Weights of a small transformer language model: 2.82M parameters.
Each number is 128 + 24 x the weight over its row's rms, rounded and kept within 0 to 255. Layers, rows and columns count from 0. Numbers have three digits each. The size before them is the row's rms in percent of the matrix's.

# layer 7 MLP up, 576x96, rms 0.161, rows 546-575, columns 0-95
099:082101109153180132068111148101113140118107093103133119110137127119159121121128094144150117099092121106131131149126125122116108096148098154134154089163142120158088142094121083139117170104162121109117105176149130144110120095136103103147079135117156149135112087156134145170133113159131123126
096:114144126111133144099163205127148121130154133087153132152125126117095079151160126064147118106104152128113129168115121092151137140137126100150143136112135110129077125138136165089156157150151084116086127133132105116138138115131105124122127119108162104123122187131099133157117123141147137177
089:120131153132156134069148134113142145099146126076130168070124140085101110098185077136170125134122130122163145115114159122097143162100132128109169126101145121131155117150121147160102101171146153105157117138128094137127119103163096135116162151147114106125166137113130128113148160128123130111
084:140091120135142136170148160105097122126174124136120081191122163108160140078103104114122111155148123156093137118135168106150136135116100126127106148095125140140101116110120100108149168150111151143111123074130095089133131117137101116162158077119154103129118141106138153116167108108157140116
110:168127159121152139125098134108139150137142102115159074161167118131116135117157154103135110161150152131141157152126087128163138142155110117113131150150129164122122089158144120127114134103137136086085134145130139111059145159067158114128110122146125130095093131138092125121156114156121068142
095:114095125168125135133178139100193087141113117115130154128112115128136114131142073103113101170099112111127144117160134161147116115105116145124135118130152128157156179159097128142132116132138093137150116160106151143174124115150131078177150083130126157140140088121166153111130145110155140141
078:125189163095138164077124175137147114145198100104146106159145146138102124129117141148116153123102090135105144108116127086106108164109130131109139118143094094171105136147140110109156121154142112127130093105172106126126116137130143126125096133156125063126158135100140114127128160105129133144
094:139130107118108132102086125121136131109111123138087096132156091086097157147129109156105140120130131123163128133158150132066146158120090102180115112174164158132121103168086113109106132134121100123122089118121133078165106098149117119122099126161125123104108131148089142144096164156122135151
083:163119115111108122136116109106140113118132127087079106138153132137149154113119123116132104130128117185119161155110131090139117092139124069157116112116148123103115098148128158134140161130096091077141136138108138099172119158145180144154152172151154112122128158149158153099160127128173112165
117:122132098140139113102118152068126116157057165094158117162166106130109149163161141124130125090120127185115147136139118145105145139123153102116117134105130166108150110068139095150122108147128125132155136148141125131135111138111160127125112155073123091082133160135113170144134138131162136132
110:155146103123108128114134140145148126107111094129104103165128121130137096175113122085152127180109123137142099143136116108158071161108104103142116167116157171101113116129114145132126141162094133109134121137136132099153121092126084116154099098161163124151142177140106058100127130125134129163
092:126122122181154086157156098141143132119091120133129157129136137120117087156171152153139124113131097126137133087116128152116113121139152104097151083169109137112167125123135109134083112160156138192122135169116156127102104161119109132115142109158129136127148098073119090161095103152109110118
093:145128118105134169100111118118151155134128118124117098095137127106087123105145165112109102183159140116128156134130162107087157129106140115138107111105155104126133118105111111094162171117113123115146083132088147142174157179110125074093095086157148101125128139127160139109136140081119127124
107:136144107086139104090123157134182088107140104097156164090180134137106128132135155127140121170117154140103130104174119150125160148145096130072142097105136123137168109135106141131156131134134129091099185123150141106106116146114124121137097149114109136097141144095139113086128159103153111106
107:123147165149121133123143097114137100088144152128116114127121110092124122122136151135111128170128102100117102110122072100159139172170126084079178119164125136134094134175136131129158142150134185150070162156128154113084128125129155092133104164114128141115141132125116129111102127150133107114
102:074130126109077138102131140104156153137091113120124151137128136119138121126079145137158154099107145118069110122110117134152142105106149081150157138129149119149086164113129103119151144148136152108125123084151120140116133095153155173123161130184128196141161155114156115138115140128131140145
114:141122136119131171104122153132145118119157103106109113139128108149169112127157139138112107111134141152108168168134125123121085117142120125151141162113107097203129089144135131103085115148098168133076141102162144149131149094123146147066099140145154150120090123160118113153142164166133120132
110:191122117179108116090124100130149128162132152177144148113140109108077125139112151133125126138135128125178123152157128100120147117146168115146086111127130093203107131124132155132096111147141116096137132121134148145111139128096126110124127117108099099103096118133137178149136138138170179100
096:142142126162093123126097140120147115131167109101126114144067114162093154152130111141113154087115140120113154126114117140095104112136131110103119159141116189141128070115147107128144106131140164111142145139132147142190073133120116106114071164145153149122170126114119169137125139148118154110
101:132105100092171109148142092123123137085132141116138128118086120168166146139146113139104068124122123111112116125135098145103129114096126112143147120104113099133139123133169144118133124170127107133147152145163179160124133103164157079128141120133120066085173135124141082137122159085144111127
108:118187101136097114108154129108114150111137174129138157126147166147165134153119113116126134101137122102161090135140157097151130118148138147111151128098120154134123117179108121100139180120135166139123197162172146078111134172132122155135128149154145126094125146084118121103138101142113140129
098:071157155155125108168093120180164138151116108141151151101112091151137142121102112125120133135125140146155111108125117105113113157120120130125156156150153125123144119164127124157135182150123136119137169146173110163107112073148104131095120113124148122148127166123179179153101129099163112141
096:124160135157070132099154126142178109115125142129137120145128126115139137110152104109137140119100110126138132096120144151120123098181122090147116114141114144101147067117092134111160109131149153113124181128133136153169100089137107162120143144133125106132130106096106152157175132126091098057
115:111167151072135100115147127172087173131148162072124131135144150130128114128174109103134149165146157176150092159160153122141136128148124110125117145157118132118109105152103134121162099127167115138127151095114126134111112139160124115131170130176123132113095108157122110122128109096153073114
087:119137100147173110115136136137104128116116134125102087162134095100133112140074162107121159150153116090106127110126146141141129134164134158145092160114135104173123153130120160164116154157131170162141109121163125118098149139064137134123102084131120148125070111129163104102092150101113128121
090:149121131072158105125126127100133140149174115103129150178131114149141157127134107109166088122143089132107108121124100161134109138124118055131095155150141136156116094143070107154114117156117134112108110146140125104118130160128112118149120151082128187118145135128097140080100094134127108127
076:121100106138101147149111112156118147132111137072134126189148072132130052121128124085149132124133145089135142120139126135122197107140140170138131143131137150141141151112150124104161182091091157146138110125138147087105142116108127115083132135117115117125129094143101148143146112101139127138
098:143127072145092088114134163137133151062134150149144147187162124144134100133135145128173151152134180130138157111132107107100111107126122110168103133153121137106134144154082093112129130143117164169142114112138103099138155106135157116145145125142110113127096117143162110175101117146148152108
090:131092140118106088139096078082127129115078095149108135154103120134128091139170150166125159108105158113156139149128150085152141128120112132151105148163097106123114089102164123100119150119148154127062130151134164107133118160121107098110118122153141109118130130110150171163111142107130135103
086:115134115125126112126073158093124071152136101130158156094117111117129125130104157151079135154121157127133131089161119103141110131113153117121131127123086143138098132133178137105142112107158142158106141139188102143097064125103159160064140114141124110136134097096133126120106111127142108146